From a checkpoint of a small transformer trained on Wikipedia: 13 layers.
Each number is 128 + 32 x the weight over its row's rms, rounded and kept within 0 to 255. Layers, rows and columns count from 0. The size above them is the row's rms in percent of the matrix's.

# layer 2 MLP gate, 832x256, rms 0.176, rows 770-778, columns 0-255
size [ 99  99  93 100 104 105 103 104  95]
[[174 124 110 155 124 171 147 166  98 151 142 109  95 129 151 148 108 124  48 176 140 216 170 145 147 160 161 103 174 158 193 126 177 107  92 129  73 124  66 101  94 129 104  88 133  82 132 114 151 141 144 137  77 147 120 129 176 111 117 131 134 157 169 151  86 134 108 112 149 157 187 124 114 189  98 131 119 114  88 126 100 130 100 165 123  92  95 132 169 117 131 123 135 175 167 171 122 129  92 119 138  87 145 151 124 121 152 169 139 126 176 102 149 158  95 141 146  96  71 144 112 103  71 111  92  92 131 106 125  85 157 135 158 102  74  93 148 145 149 135  95 192 109 124 100 162 136 159 110 171 132  99 109  92 112  98 137  54 145 126  81 128 171 157 137 183 160 175 101 115  97  71 146 171  83  69 114 175  97 143 190 143 151  89 135  73 124 194 125 212 140 109 118 135 137 110 122 138 162  70  89 107  89 179 126 170  65 141 100 108 127 163 156 107 106 129 202 124 126 185  82  84 137 113 142  77 139 182 141 142 173 182 111  92 151 155 143 100  99 125 131 113 112 128  85 149 190 158 187 105 161 113 135 163 139 116]
 [186 157  79 143 158 128 136 150  77  90 102 129 110 150 177 112 156 111 119  77 104 105  93 128 115 150  79 136 137 142 162 136 125 152 193 147  98 112 112  70 169 130  68 135 150  97 152 118  74  97 132  76 152 126 138 141 215  95  79 140 129 138 120 113 110 186 106 143  93 108 162 119 139 171 119 143  98  95  96 124 165 114 141 159  80 130 133  67 124 124 132 116 110 129 104 126 163 137 118 140 171 147 140 133 146  90 249 172  84 138 115 183 178 149 146 140 112 164 181 129 130 150 121 146 123 131 153 143 120 114 110 110 105 112 121 143 162 106 162  63 155 139 102 123 102 133 119 169 144 159 141 158 190  53 100 128 112 100 121  91 126  42 147  91  96 147 156 173  70 137 121 189 166 145 148 143  82 102 138 145 151  85 107 112 152 115  95 105 159 105 193 107 154 143 143 118 204 207 102 127 141 130 158 142 102  79  76 134 126 185 112 142 207 136 184  87 149 112 119 155 102 140 178 146 174 141  79 121  99  46 136 137 180  86 156 119 166  87  92  93 122 182 138 150 114 160 139 147  98  99 134 117 104  96 145 117]
 [140 163 125  30  52 142 126  66 122 127 150 127 210  57 103 183 115 159 109 152  99 159 161 123 141 146 136 121 126 142 102 172 100 125 127 122 115 137 139 102 133 139  83 102 174  81 101 176 151 139 137  66 130 100 100  92  87 135  83 170 155 110 110 168  73 108 104  83 159  77 160 102 143 147 124 130 101 120 112 135 123 178 154 107 178 153 149 133 116 148 114  29 108 201 137 114 115 114 129  89 218 146 112 101 138 106 125 131  83 152 162 125  95 127 135 106 152 138 115 125 128 121 127 147 169  58 154 230  87 172  95 141  83 156  99 144 125 152 127 112 110 198 110  92 153 103 153  84 148 117 163 108 149 130 169 136 126 169 172 180  78 138  62 153 145 130 175 164 125 113 171 121  68 102  78 169 144 151 143 132 124 118 116  48 148 162 114  93 122 110  78 105 142 145 107 132 113 141 104 126 135 119 130 142 124 134 100 105 136 141 108 127 100 132 105 101  71 136 102 159  86 147 171 137 157 128 119 143 165 128 115 152 110  79 122  70 110 123  96 114 141 114 202 135 173 100  99 113  90 178  53 146  76 115 121 129]
 [127  79 116 130  67  76 128 136 189 105 106 167 135 176  64 130 160  98 102 150 160 141 131 158 128 122 144 164 152 164 111 123  93 127  76 122 120 125  99 162 107 124  71 121 124  54 165 150 189 114 121 158 135  70 119 155 104 158  73 134 126 188 140 160  65 148 120 113 183 138 110  91 119 119 153 104 112 145  67  83 164 171 124 115 136  91 152 106 130 129 107  96 174 110  89 123 166 151 114 137 149 160  67 152 143 127 154 159 146 120 166 181 214  88  92 153 148 179 164 138 112  92  77 131 191 123 136 100 124 159 149 122 141 186 154 126 120 123 162 128 138 155 112 148 186 111 113 148 179  81 187 122 150  88 145 107 125 162 105 140 132 132 104  64 129  64 111 208  83 163 142 184 109 159 156 134 107 106 117  93 132 114 133  90 118 142 113 107  87 100 131 133  60 164 171 170 161 147  69 150 148  97 159  85 140 138  98  88 119 139 116 143 172 145 107 119  96 140  98 143 188 134 143 130  86  86 127 129  84 149 100 108 169 138 110 185 106  70 118 170 152 126 100 129 150  98 141 101 136 158  81  91  58 100  41 152]
 [178 107 150 114 117 154 135 141 147  73 103 145 153 130 143 140 140 170 165 108 154  98 140 156 149 146 151 134  65 137 128  75 130  87 135 152  78 117 154  95 142 179 152 140 139 106 128 159 145 186 108 103 114  94 124 144 160 119  95 178  98 164  85 117 116 148 161 127 104 190 125 223 126  76 124 165  92 115 132 143 138 136  73  91 147 126 109 106 122  97 145 131 158 140 110  89 154  89 162  89  69  80 148 100  86  81 151 121 158  62 178 208 126  88 149 164 178  96 165 145 203  96 120 111 145 140 128 123  98 120  70 157 142 124 215 137 148  86 144 109 147 151  53 189 200 132  77 118 135 133  99 152 139 143 128 160  89 164  88 145 164  89 167  92 136  77 106 132 105 102 102 115 151 152  94 171 154  80 169  78 165  65 152 142 163 142 104 138 166 134 130 153 103 130 131 116 154 131  84 104 151 159 128 120  88 115 141 135  84  57 108  73 165  63 129 121 132 139  84 123 134 132 144 109 159 168 140 154 148 133 147 128 158 159 102 146  48  68 121 130 118 153 110 109 172  90 194 118 129 145 121  91  61 128 104 136]
 [137  91  81  56 166 119 103 149 104  81 144 130 100  49 122 114  72 134 119 125 121 116 142 114 137 102 150 144 141 121 144 176 142 140 128 125 163 147 135 137 158 131 109  86 166 115 138 104 211 106  79 159  87 129  67 106 106 126 150 141 132 122 134 121 135 167 119 158 124 102 147 138  96 123 138 194 146 113 166 110 181  84 134 126 134 128 118  80 114  92  87 129  82 132 125 104 126 144 102 157 112 178  62 113 117 132 146 114 104  49  34 137 123 186 126 106 109 108 137 180 105 103 130  75 142 136 152  94 128 110 163 121 159  78 163 102 107 124 145 126 189 150 120 120 165 209 105  54  76 164 200 104 141 106 174 134 144 146 132 140  40 132 192  82 114 127 136 137 105 121 103 134 134 111 133  83 106 110 171 101  83 181 113 106  98 148 138 148 136 106  86 112 108 162 110 100 177 166 166 152  39 108 158 130 147 130 153 129 196 126 161 171 182 128 174 116 115 153 151 172 138 119 110 113 174  89 126  88 174  70 138 181 116 144 123 173 135 173 152 131  99 162 123  72  86 135  85 106 179 163 123 152 157 168 121 174]
 [154 126  94 128  64 154 115 126 152 100 131 143 162 125 121  76 150  91 152 144 121 102 122  89  89 115  79 113 100 105 140 117  78  84  76 138 146 111 156 136 135 109 103 135  75 105 122 140  99 111  76 144 129  83 104 156 123 106 157 206  82 121 114 151 107 159  64 120  78  95 188  91 141 162 152 108 104  76 107 221 173  99 109  89 122 160 107 149 165 103 113 121  82 135 154 123 127 160 142 101  86  95 113 159 147  96 148 169 113 110 111 164  83 137 140 171 159 109 123 160 124  97 123  78 171 168 167  66 135 176 142 136  82 144 126 133 123  76 156  63  96 119 125  87 159  93 134 127  83 159 195 103 147 117 161 182 117  14 136  77 121  89 164 141 104  75 157 166 110 142 133 102 138 133 131 122  81 158  74 134 126  97  93 115  70  60 122 152 102 199 118 109  84 141 136 162 189 123 129  82  86 152 113  96  91  85 184 119 134 127 122 159 119 134 157  94  98 105 150 121 158 134  93 106 135 162 193 127 166 135 130 156 136 109 159 148 108 196 163 121 126 179 114 106 121 128 163 101 147 128 140 112  58 139 186 142]
 [138  88 123 131 140  85 164 117 145  84  78 123  77 126 131 174 155  57 146 114  81 106 137  84  82 106 149  98  30  72 150 148 131 104 154 116 150  93 160 115  56 149 119 133 150 198  68 161 126 175 103 142 108 120 145  91 144 128 141 105 108 144 122 125 152 108 183 156 122  73 155 151  71 118 178 123 126 119 117 103 157 140  94 162 100  90  78  75  89 159  82 137 174  81  97  38 162  96 118 114 136  72 140 111 103 145  84 166 125 141 149 134 101 114 109 130  64 123  96 117 126 131  77  89  66 113 154 160 110 167 134 108 101 152 113 131 114 172 165 106 164 134 117 197 154 147 149 103  98 192 203 138 138 117 163 113 153  74 137 131  79 129 110 186 159  91 116 105  94  92  89 133 105 133 143  88 152 189 145 176 138  80 158 129 121 110 130 151 163 119 155  93  90 129 138  90 186 157 116 136  93 102 143 162 181 106 170 172 136 165 138 168 115 119 138 124 148 140 106 151 114 104 157 112 153 103 153 126 104 161 151  89 136 156 142  98 136 190  95 168  81 137 170 109 145  90 113 160 111 169 123  74 154 185  92  92]
 [174 153 121 144 118 151 138 180 161 151 186 109 112 151 104 146 113  90 119  98 146 128 172  94 153 141 104 133 168 108 127 121  67  71 124 151 161  88  71 118 138 122  84 110 194 162 157 111 110  79 138 107 120 138 117 191 137  77  97 114 136 146 125  91 103 121 118  58 140 103 102 142 155 144 176 164 104 110 111 108 162 194 129  93 168 145 102 123  92 154 134 145  93 136  90 112 133 136 168  83  98 109 123 120 167 109 206 121 106  99 135 147 160 201 172  75  97 131 152  98  84 125 121 112 178 104 103 123 129 200 131  50 112 111 114 159 100 135 148 159 142 114 147 163 132 172 129  93 123 122 180 141 140 172 126 101  57 143 136 181 117 129 189 187 130  63 167 151 111 151 161 133 191 172 164 155  98  99  62 111 110  99 136 126 126 148 144 150 200 136 120 104 164 209 103 159  21 111 103 145 117 162 187  70  99 168 125 135 135 101 162 119 157 124 117 135 130 125 138 115  90 150  74 127 116 150 157 127 144 101 137 140  88  84 110 144  73 166  93 108 121  76 155 183 127 140 146 187 146 142 102 136  87 103 152 132]]
# layer 2 MLP up, 832x256, rms 0.175, rows 770-778, columns 0-255
size [ 97  97  93  97 101 102  98  97  94]
[[134 169  95 139 171 115 154  67 185 195 130 158 140 106 162 125 138 102 167 155  89 151 203 121 155 159  86  60 125 141 113  68  49 160  93 126 150 152 147 146  93 121 108 107  89 120 112 138 184 149 151 113 134 107 146 134 131 139 145 153 163 166  87 158 100 128 125 117 148 137 118 124 129 214 107  95  93 149  99 122 191 153 142  47 155  99 146 177 141  86 106 135 138 167 141 123 151 181 130 116  71 120 129 123 150 157 117 177 138 183 169  69  82 115 109 141 133  89 126 128 175 136 100  83 130 168 139 185 151 161  57 113 104 147 104  77 110  91 145 186 188  82 133 162 128 151 156 139 113 122 135 131 113 154 160 132 152 146 159 143  86 104 115 110  98 136 161  56  94 131 162 161 164 124 152 138 182 120 165 101 145  74 121 158 174 106 135  94 118 125 130  49 136 143 215 177 172 133  62 168 153 116 146 156 156 138 113 135  48 145  97 164 126 173 121 145 116 172 119 152  99  61 122 122 170 113  98  92 114 142 124  96 171 107  96 125 106 118 130  86 171 116 108 140 136 106  99 135 112 102  84  96 176 161 143 120]
 [107 142 128 151 120 139 114 134 139 143 101 127 105  71 173 149 167 113 156 154 107  95 130 150 102 120 147 162 146 160 120  71 156 127  93 173 162 161 154 153 124 138 156 181 112  88 128 130 170 154 160 166 140  65 125 138 118 117 120 106 131 140 166 125 181 136  91 114 129 154 132 174  95 145 120 201 111 112 154 152 118 150 125 200 121 195 143 186 108 125 175 142 148 120  83 163 116 151 165 147  93 152 164  65 123 112 132  85 107 115  84 187 124 113 148 117 172 204 137 136 103  79 114 129 121 102  99  16 162 161  87 110 105 101 163  92 156 164 115 166 169  95 196  99 138 138 141 131 111  98 117 119  93 159 132 143 119  89 178 189 126 202 131  73 151 112 144 119 133 154 151  86 147 153 182 168 152 113 109 197 131 134 198 124 133 153 208 173 167 151 126 136  89 121 144 132 171 113 119 130 112 180  78  86 143 164 112 116 163 127 166 133  64 193  86 189 125 156 143 126 116 188 116  85 145 132 166 107 117 127  92 127 133 131  84 123  91 118 167 116 138 183 112 142 113 113  69 116 204 100 148 101 129 189 119 113]
 [ 92 127  99  99  61 191 111 132 141  88 105  88 138   1  67 190 107 150 118 189 125 151  92 141 116 178 123 137 134 123 155 123  95 111 146 167 123 129 112 117 158 151  71  49 164 159 118 134 179 124 137 124 120 123 136  80  96 189 106 177 162 173  74 147  69 133  97 129 163 107 153 157  87  68  96 192 110 148 104 124 154  98 176 192 152  97 179 117 155 145 109  87  99 141 139 105  81 141 147  86 150 166 160 130 132 145 145 179 115 116 106 100 125  85 108 131 180 221  99 170 133 144 161 134 158 121 106 175  86 111 113  84 119 144 107 165 142 165  67 125  85 150 101 143 175 136 127 119 136 103  97 121 137 117 157 129  94 174 146 123 120 152  48 169 111 173 154 140 111 167 151 149 104  98 142 133 151 114 169 117 120 101  96 125 124 157 144 149 130 191  74 140 111 148 127 148  93  83 132 130 126 167 148 103 109 145 147 108 142 105  78  89 151 142  84 122  90 112 106 112 117 127 182 128 139 181 127 134 142 103 126 145 182 106 122  49 125 119  94 138 103 107 182 140 165 130 147 127  57 135 146 170 116  86 174 127]
 [211 109 145  79  86  94  91 117 166  89 146  85 151 168 157  86 152 104 117 104 156 149  65 155 119 143  88 104 124 152 158 103 120 108 130 142 122 145 105 151 153  96  95 138  99 170 171 159 138 137 108 149  68 131  76 110 151 108  70 137 133 137 148  90 132 154 150 174 117 127 125  93 144 180  96  91 130 108 106  98 141  49 130 136  97 131 197 132 135  74 121  61 131  96 165 135 172 162 116 107 141 115 111 137 111 165 123 145 127  81 165 148 119 193 128 124 156 182 178 118 132  75  79 167 141 113 145 142 123 128  66 152 130 175 114 140 116 140 106 116  81 117 181 142 156  99 129 183 143 112 183 129 138 138 141 109 136 158  81 132 110 165 219 121 121  68 139 144 113 179 131 180  80 115  67  96 143 126 102  96 127 141  76  58  98 119 201  85  79 182 133 132  90 138 134 171 131 174 144 130 117 107 137  80 150 174 115 109  96 153 145 127 116 196 111 156 107 132 115 100 153 152 140 211  77 111 142 125  73 155 109 120  95 167 114 191 105 164 104 123 109 111 120  82 177 145 147 104 155 151  59 116  91 178 105 157]
 [145 117 114 116 134 152 176 160 154 125 112 150 183 167 154 178 147 108 106  95 143 166 115 145 104 106 177 113 135 172  96 184 115 151 109 120 129 116 163 129 147 135 115 183 168 101  91 117 108  90 217 141  88 112 131 137 129  80 110 136 161 127  91 129 137 147 107 122 111 178 141 141 129 144 104 161 158 124 159 219 169 120 114 104 136 134  67 141 152 139  95 131 105 117 175 101  90  50 151 160 121 150 119 157 153 199 111  86 118 109 147 121 124  99 125 172  94  93 139 137 174  94 105 170 168 160  93 134 129 133 169 150 140 169 165 121 167  63 118 115 107 162 167 137 169 134 100  83 139  89  84 142 105 106  66 155  73  91  88  96 151  75  97 104 151 131 106 156 137 140 165 149 115 164 105  92 110  73  57  96 221 128 112 127 148  68 163 165  87 130 149 156 116 142 102  95  75  64 129 194 125 229 137 183 153 119  83 123 131 100  61  95 168 125  72 143 139 125 132 154 136 134  96 120 123 124 149 102 107  83 149 113 205  80 109 116 131 167 139 134 175 122  94  99 138 159  88 125  91 104 167 115 106 106 104 123]
 [168 161 138 140  57 205 124  99 112  78 150 106 127 108 141 149 163 107 187  84  88  96 156 191  71 153 132 170 157 145 121 123  54 125 108 115  88 114  90 119 132 155 137 158 137 111 125 133 116 177 108 102 147 131 168 111 160 157 120 121 152 126 135 150 125 123 157 152  96 178  74 116  66  95 205 110 127  73 116 150 100 152 184 104 127  88 146 157 179 180 192 146 161 103 130 108 108 111 103 178  84 134 118 126  98 143 131  88  96 137 139 111 127  89  31 139 117 131 101 143 109 159  49  61 115  79 117 145 129 119  85 140 126  77 129 143 147  91 122  73 100 121 133 133 150 123 124 156 146 140 154 168 140 158 137 141 127 104 134 102 105 206 152 139 138 122  72 114 107 152 138 185 111 108 127 128  86 180  55 134 188 132 113 123  69 131  82 103 117 117 121 129 197 186 122  91 167 115 134 131 147 187  62 157 159  49 129 122  94  93  63 126 121  99 147 147 132  80 174  88 103 172  81 120 119  60 135 123 122 128 125 131 106 137 163 120 134  57 111 176 129 147 141 110 123 142 146 140 149  94 137 126  87  93 128 103]
 [134  76  70 101 116 124 102  94  98 167 144  98 117 127 124 134 136 144 135 101  96 162 138 160 201 147 131  44 191 156 109 136 148 134  82 116 140 133 163 132 207 110  64  83 145 124 216 204 176  95 121  93 144 164  93 189 127 151 135  68 117 143 112 114 139 165  82 186  79 101 111 169 133 109 110 136  92  87 114 103 153 165  95 144 143 128 116 122 118 146 130 118 156 127 115 150 142 117 135 114 155  98 131 165 154 176 162 115 156 146  99 139 115 134  99 150 107 128  79 181 147 138 113  86 117  51  65 182  77 108 133 146 156 161 105 115 156 108 133 152 128 130 158 122 104 106 125 112  63 105 151 157 118 157 128 168  81 171 126 174 150 145  77 108 122  71 190  62 142 123 187  89 145 162 182 164 105  83  96 158 122 171 129 114 129 154 121 112  99 109 119 132 141 161 126 105 128 175 111 129 112 144 152 148  60 187 183 120 119 205 117 131 157 179 162 135 187  99 111 156 208 131 102 143 114 111 136 177 108 105 100 145 158 117 147 122 121 123 142 146 151 163  77 149 106  85 168  92 140  73 178 105 133  88 120  97]
 [ 95 135 105  54 106 165 134  93 115 137 111 194 134 136 136 142 128 126 141 120 181 152 101 105  88 106  90 123 113 153 179 133 164 104  70  93 126 105  27 160 109 129 148 151 136 136 146 152 143 146 180 159  78 140 130 142 158  99 112 123 153 126 122 163  62 124 103 150 104 137 185 127 125 147 160 153 141  91 128 115 124 103 102 142  92 135 159 116 164 136 101 130 133 141 132 139 158 158 144 132 134 108 148 107 153 129 156 101  95 186 172 106 147 117  77 128 104 178 187 152  83 101 133 110 123 138  81 145 104 166 230 103 117 117 159 170 124 165 138  56 122  99  46 108 121 113 111 144 156 137  97  75 157 150  81 115 103 142 144 142 155  87 105 132 118 141 167 114 133 141  94  68 141 152 136 136 130 155 218 141  83 170 170  94 178  73 135 102 127 221 156 138 135  84 177 123 122 151 143 100 126 136 165 105 168 117 137 148  89 115  97 132 206 141  71 154 150 147 124 140 133 172 141 168 189 149 132 125 104 135 175  87 124 134 113 150 140 138 157 207 136 151  67 153  91 116 150 137 151 120 151  32 136 151  87 215]
 [121 102 162 116  92 170 118 111 167 132 135 122 109 118  96 144 134  92 102 140 152 121 134  54 147  92 202 169  98 106 194 143  98  89 130 118 144 141 166 171 180  92  77 172 126 144 149 138 118 120 128 133 176 161  79 165 165 178 112 178  85 125  90 149 103 150 169 104 111 118 136 139 202 146 128 118 146 135 136 101 157 158 115  67 171 127  97 107 173 156 156 139 119 148  92 120 138 147 126 141 112 171 181 117 184 128 194 128 144  98 122 172  74 166 157 108 136 151 162 191 107 111 189  98 162 117 132 168 143 186 137 113  89 117 127  84  89 133 148 152  74 116 121 185 131 115 106  92 156 147 173 126 132 131 154 125  70 133 144 115 162 104 114 173 144 116 120 101  75 205  80 109 117 114 157 145  88 107  56 128 172  79 103 146  63  85 108 170 151 125 126 113 106 172 136  92  92 145  61 130 157  87 155  83 101 182 147 152 161 102 149 166 115 149 119 104 138  76 206 123  84 130 150 192  75 166 154 121  87 109 183  73  64  90 124 152 127 145 103 137 107  68 166 120 120 152 163 141 113 125 114 105 142 104 118 148]]
# layer 2 MLP down (transposed), 832x256, rms 0.157, rows 770-778, columns 0-255
size [105 100  98 103 105 102  99 103  97]
[[132 158  74 141  89  72  95  88 131 137 124 139 171 101 119 112 148 152 117 129 155  88 138 154 116 176 138 143  68  90 168 154  77 115 139  99  93 167 123 131 129 113 165 196  56  67 181  93 165 150 132 189 140  82 154  82 135 112 110 140 146 153  85 127  93 119 134 122 127  99 170  50 105  96 121 131  77 101 155 157 115 144 156 171 172 120  84 137 126 131 142 141 188  80 161 175 150 135 170 148  78 143 187 122  88 158 175 128 136 119 130 186 192 139 135  61 110  99 100  26 122  90 153 172 149 159 174 120 138 143  65 115 132 113 177 111  96 104 136  92 131 169 122 153 156 125  92 103  94  97 123 187 120 133 143 117 132 143 171 118  99 128  96  98 169 109 122 136 149 118 170 133  82  96 127 125  85 144  91 118 152  75 129 101 113  89 174  99  83 171 128 114 135 128 179 106 193 140  74  73 140 110 118 116 122 151 140  87 144 198 118 159 136  75 106 113 133 185 187 129 167 163 130 136 200 149  76 172 192 126 152 120 112  94 107 138  97  87 146 108 104 139 164 104 125 124 147 157 129 116  97  87 127 151 146 110]
 [189 160  96 138 174 154 138 133  73 171 120  72  85 104 112  92 138 155 126 125 167 126 127 101 154 124 128 132 114 166 141 132 145 125 120 123 166 167 118 146 123  67 111 147 149 106 132 117 138 129 168 104  82 141 104 209  64 123  76  78 103 147 151 112 143 178  92 121  86  61 186 123 168  98  91 169 113 123 126 142 156  87  86 188 133 108 143 134 186  53 176 144 130 110 107 148 167 138 217 154 105 128 113 133 143  97 136  52 122  99 117 199  66 140 121 154 187 100  99 117 132 113 126 152 148 186  64 125 185 161 145  77 101 152 157 147 144 133 131 147 119 121 151 166 122 139  72  97 109 156 125  98 119 150 145 154 111 148 164 119 173 117 124  39 113 134 113 127 107 143 117 171 168  91 113 144 104 129 111 139 132 119 135 100 105 178  87 123 111  98 183 104 152 133 149 125 203  64 122  67 158 164 165 129  90 143  86 138 154 135 134 161 136 136 163 132 125 130 134 155 160  89 116 134 183 144  74 171 106 106 146  82 149 133  85 122 161  57 141 184 158 164 128 145  93  82 124 105 149 120 135 209 115 112  93  71]
 [ 72 111 104 166 158  62 185 182 114 117 140 120 178 127 131 109 127 153 106 109 156  94 129 134 122 121 157 147 134 143 113  54 137 163 113  97 150 103 123 159 143  89 121 129 135 196 112 143 182 110 144 159 152 119 162  81 112 204 197 206 155 129 152 163 111 163 141 123 159 118 132 143 120 125 140 163  92 117 143  99 157  97  97 171  80 166  82 128 159  88  84 198 130 101 187 185  97 128 148 174 159 162 133 154 110  62 136 136 168 130 140 124 159  99 120 164 100  98 167 129 175 174 117 123  98 170 103 141 191 136 185 127 114 137 187  71 121 112 139 156 110  84 155 122 108  54  94 149  82 132  82 122  94 148  99 124 123  43 133 141  89 100 185 146  87 109  97 136  67 154 146 156 167 112 152  87  98 111 157 118 117 127 176 137 163 154 134 196 147 103 137 177 133 124 118  96 151 123 109  92 169 112 162  92  81 137 121 126 171 123  94 134  98 173 135 140 144 135 111 131 190 157 187  63  88 161 113 193  98 173 133 107  97 173 115  96  95 129 139 140 114 163  80 110 140 162  93 122 149 100 148  84 146 126 146  97]
 [142 140 118 151  94 147 101 110 150 207 107 128 153 130  98 111 145 147 105  97 139 167  77 115  99 113 129 164 123 134 114 111  91 124  94 154  84 200 105  78 122 129 155 140 150 178 144 181  96 117 141 109 152 122 147 154 111 167  99  95 135 114  98 109  83 108 110 159  97 160  96 131 136 150 129 102 111 144 150 104  60  93 133  76 153 175 116 145 110 130 132 155 172 147 153 111 124 123 121 208 147 208  96  95 105 147  93  79 160 135 115 160 143 168 144 192 103 164 130 127 130 148 154 149 136 145 173 195 156 117 176 116 114 170  89 102  77 140 160 108 127  79 100 106 146 165  98  91  77 125 180  58 158 117 164 119 124 102  69 135 110 123 165 175 100 117 128 145  96 208 104 124 148 147 132 137 179 165 168  83 197 111 143 151 127 172 116 141 125  84 120 124  55 193 207 129 144 114  98 103 152 109  96 152 125 181 134 121 138 114 152 121  68 130 125 104 109 153 139 112  82 187  93 121 118  48 143 141 109 155 138 160 130 147 135 186  80 161 109 143 129 122 127 133 126 170 124 231 170 168 171 143  74  64 108 143]
 [100  87 120 118 102 152  98 100  87 104  55 149 192 141 162 157 131 160 162 126 151 127  92 125 107  87  89 187 135  75  92  89  84 203 103 178  99  93 174  89 122  86 119  91 146 154 116 144 122 106 180  73 192 145  94 106 131 153 125 153  54 129 108 110  65 125 118  92  92 228 161  89 149  79  92 103  95 115 156 166 140 102 150 114  91 126 150  85 118 101 129 127 116 163  59 133 133 109 144 150 134  55 133 179 112 127 133  94 103  52  95 103  95  98 164 130 124  92  90 111 135 115 127 152 166 144 101  82  86  60 150 131  98 162 123  93 148 129 138 163 179 154 107 103 166 123 160  88 177 106 135 161  82 154 120 111 175 136  48  98 137 100 123 137  86  92 152 143 113 146 126 123 123 171 129 129 183  70 143 149 136 115 137  88 118  54  91 110 137 138 132 134 116 145 169  79 164  94 140 110 133 123 159  97 133 156 157  95 167 108 112 133 154  93  75 177  92 170 159 147 148 103 204 163 166  90  84 119 133  98  83 170 127 112 120 138 154 142 132 104 128 162  88 113 185 133 129 121 158 151 142 124 109 116 139 115]
 [125 136 138 105 105 170 135  93  97 134  84 130 114 107 127 111 130 115 114  95 145 141 115 135  99 182 105 102 185 134  69 112 109 167 107  91  87 155  87 161  97  92 196 124  96 134 104 147 168 200  94  75 202 146 109 114 139 107  59 134 124 191 128 133 155 117 145 139 140 155 146 113  52 124 165  91  47 101 104 159 145 136 105  92 114  87 125 216 173 123 109 133 138 110  62 149 109  66 113 181 117 198 106  88 138 122 162 168 133 138 141  84 124 131 144 105 149 185 136 119 132 143 192 158 180  80 118 124 130 127 135 120 137 102 132 120 128 117 116 119  82 113 146 106 127 100  88 123 150 164 136  60 113  90 139  65 116 129 119 133 167 169 103 136 128  98 103 122 117  87 177 145 163 101 104 118 114  86 104 150 190  94 122  92  88 161 112 101 104  98  85 209 170 112  94 100 142 152 123 151 171 140 125 122 133 223  90 100  83 144 134  84 187 158 139 103 114 106  85  64 133 172 180 102 139 112  71 134 153 109 100 140 152 137 133 158 119 139 122 118  97 123 185 150 123 184  90  64 168  86 144 142 138 158  97 147]
 [122 151 223 102  98 163 113 101 121  69  60 140 166  57 187 166 113  86 127  99 166 133  79 137  80 117 113 118 169 152  91 140 118 143  85 207 141 115 197 137 112 191 117 134 141 139 120 184 148 134 117 136 133 118 134 140  88 122 162 137 151 151 180 142 178  85 102 158  82 145 123 148 126  72 113 112  91 176 157 143 158 110 119 169 101 117 150 104 145 120 146 137  58 103 149 150 166 162 160 155 171  88 167 191  91 138 137 185  87 117  99 152  75 127 198  96 119 137  85 169 159  79  98 173 105 128 120 131 131  99 170 167 169  82 166 121 128 105 198  98 128  98 120 150  74 125 119  82  94 129 147 125  86  75 151 161 123 163 124  73 146 179 105 103 101 117  90 150 122 149 130 141 154 107 126  48  99  87  82  78 148  73 111 182 133 131  82  93  84 145 128  95 101  93 158 163 135 105 118 107 132  92 126 189 118 121 110 129 168 142 119  97 105 138  99 157 121 104  44 144 149 171 113 130  83 148 128 154 156 149 172 140  98  84 124 122 153 119 116  86 147 141 113 106 146 139 148 144 100 132 108  92 140 121 163 176]
 [123 115  95 114 129 134 111 117 149 176 107 144 106 125 142 124 110 117 163 112 112 167  70 114 122 107 125 159 123 128 161 132 144  91 125 112 132 160  86  65  99 111  81 113  87 144 195 104 151 114 131 132  92 159  93 136  95 141 106 113 144 138 161 184 127 134 126 203 126 161 113  91 115  76 140 159 105 106 172 150 123 178 112 156 135 142 145 115 131 137 113 176 131 158 189 126 180 189  42 133 130  87 158 121 134  91 130  98 137 141  91 140  99 163 133 144 110 194 154 106  92 158  84  55 151 115  84 209 120 154 165  83  97 173 143 153 102 146 188 136 134  81  69 128 203 152 119 143  85  63  58 132  65 142  97 100 103 123 147 140 112  99 136 126 169 199 133 178 110 113 144 121  91 121 151 135  66 187 115  92 119 138 119 113 160  56 125 192 110 129 106 120  87 157 137 121 189  86  88 134 139 115  74 115 217 145 108  74 114  53 136 159 158 141 136 139  78 142 128 143  83 107  86 138 134 121 196 146 149 108 126  96  84 103 118 107 117 165 143 148 186 133 134  92 137 112 129  83  96 179 120 106 151 149 157 140]
 [115 154 100 168 111 134 117 112  87  90 113 117 101 206 173 142 170 141 122  73 123 147  96 155 132 161 131 119 151 105  95 105 130 119 140 117  94 138 165 130  86 143 142  96 135 132 125 126 186 159  67 139  93 142 186  62 124 150 137 170 131 131 109 125 129 172 137 141 109 131 149  88 120 152 134  97 122  72 131  59  82 170  77 183 134 150 121 110  97 131 141 167 124  57  89 175 154  92 134 118 170  38 110 126  89  89 133 115 194 177 139 115 187 137 128 124 123 132 165 152 127 176  81 167  82 119 153 138 170 130 116 138 103 134 116 164  71 123 127 120 159  96  69  65 112  74 112 134 177  97 122  98 141  97 139 182 119 129  91 147 166 161 138  82 106 138  77 120 117 156 110 153 101 116 126 145 147 109 154 157 154 107 148 134 161 168 121 183  95 144 144 178  85 136 204 110 102 122 164 134 174 140  81  50 127 127 147  89 130 151  99 167 194  68 127 113 137  58 154 132  92 173 156 121 169 176 130 115  70 145 143 103 119 118  87 133 134 136 109  87 117 111  92  63  95  57  85  78 174 139 141 109 136  57 127 120]]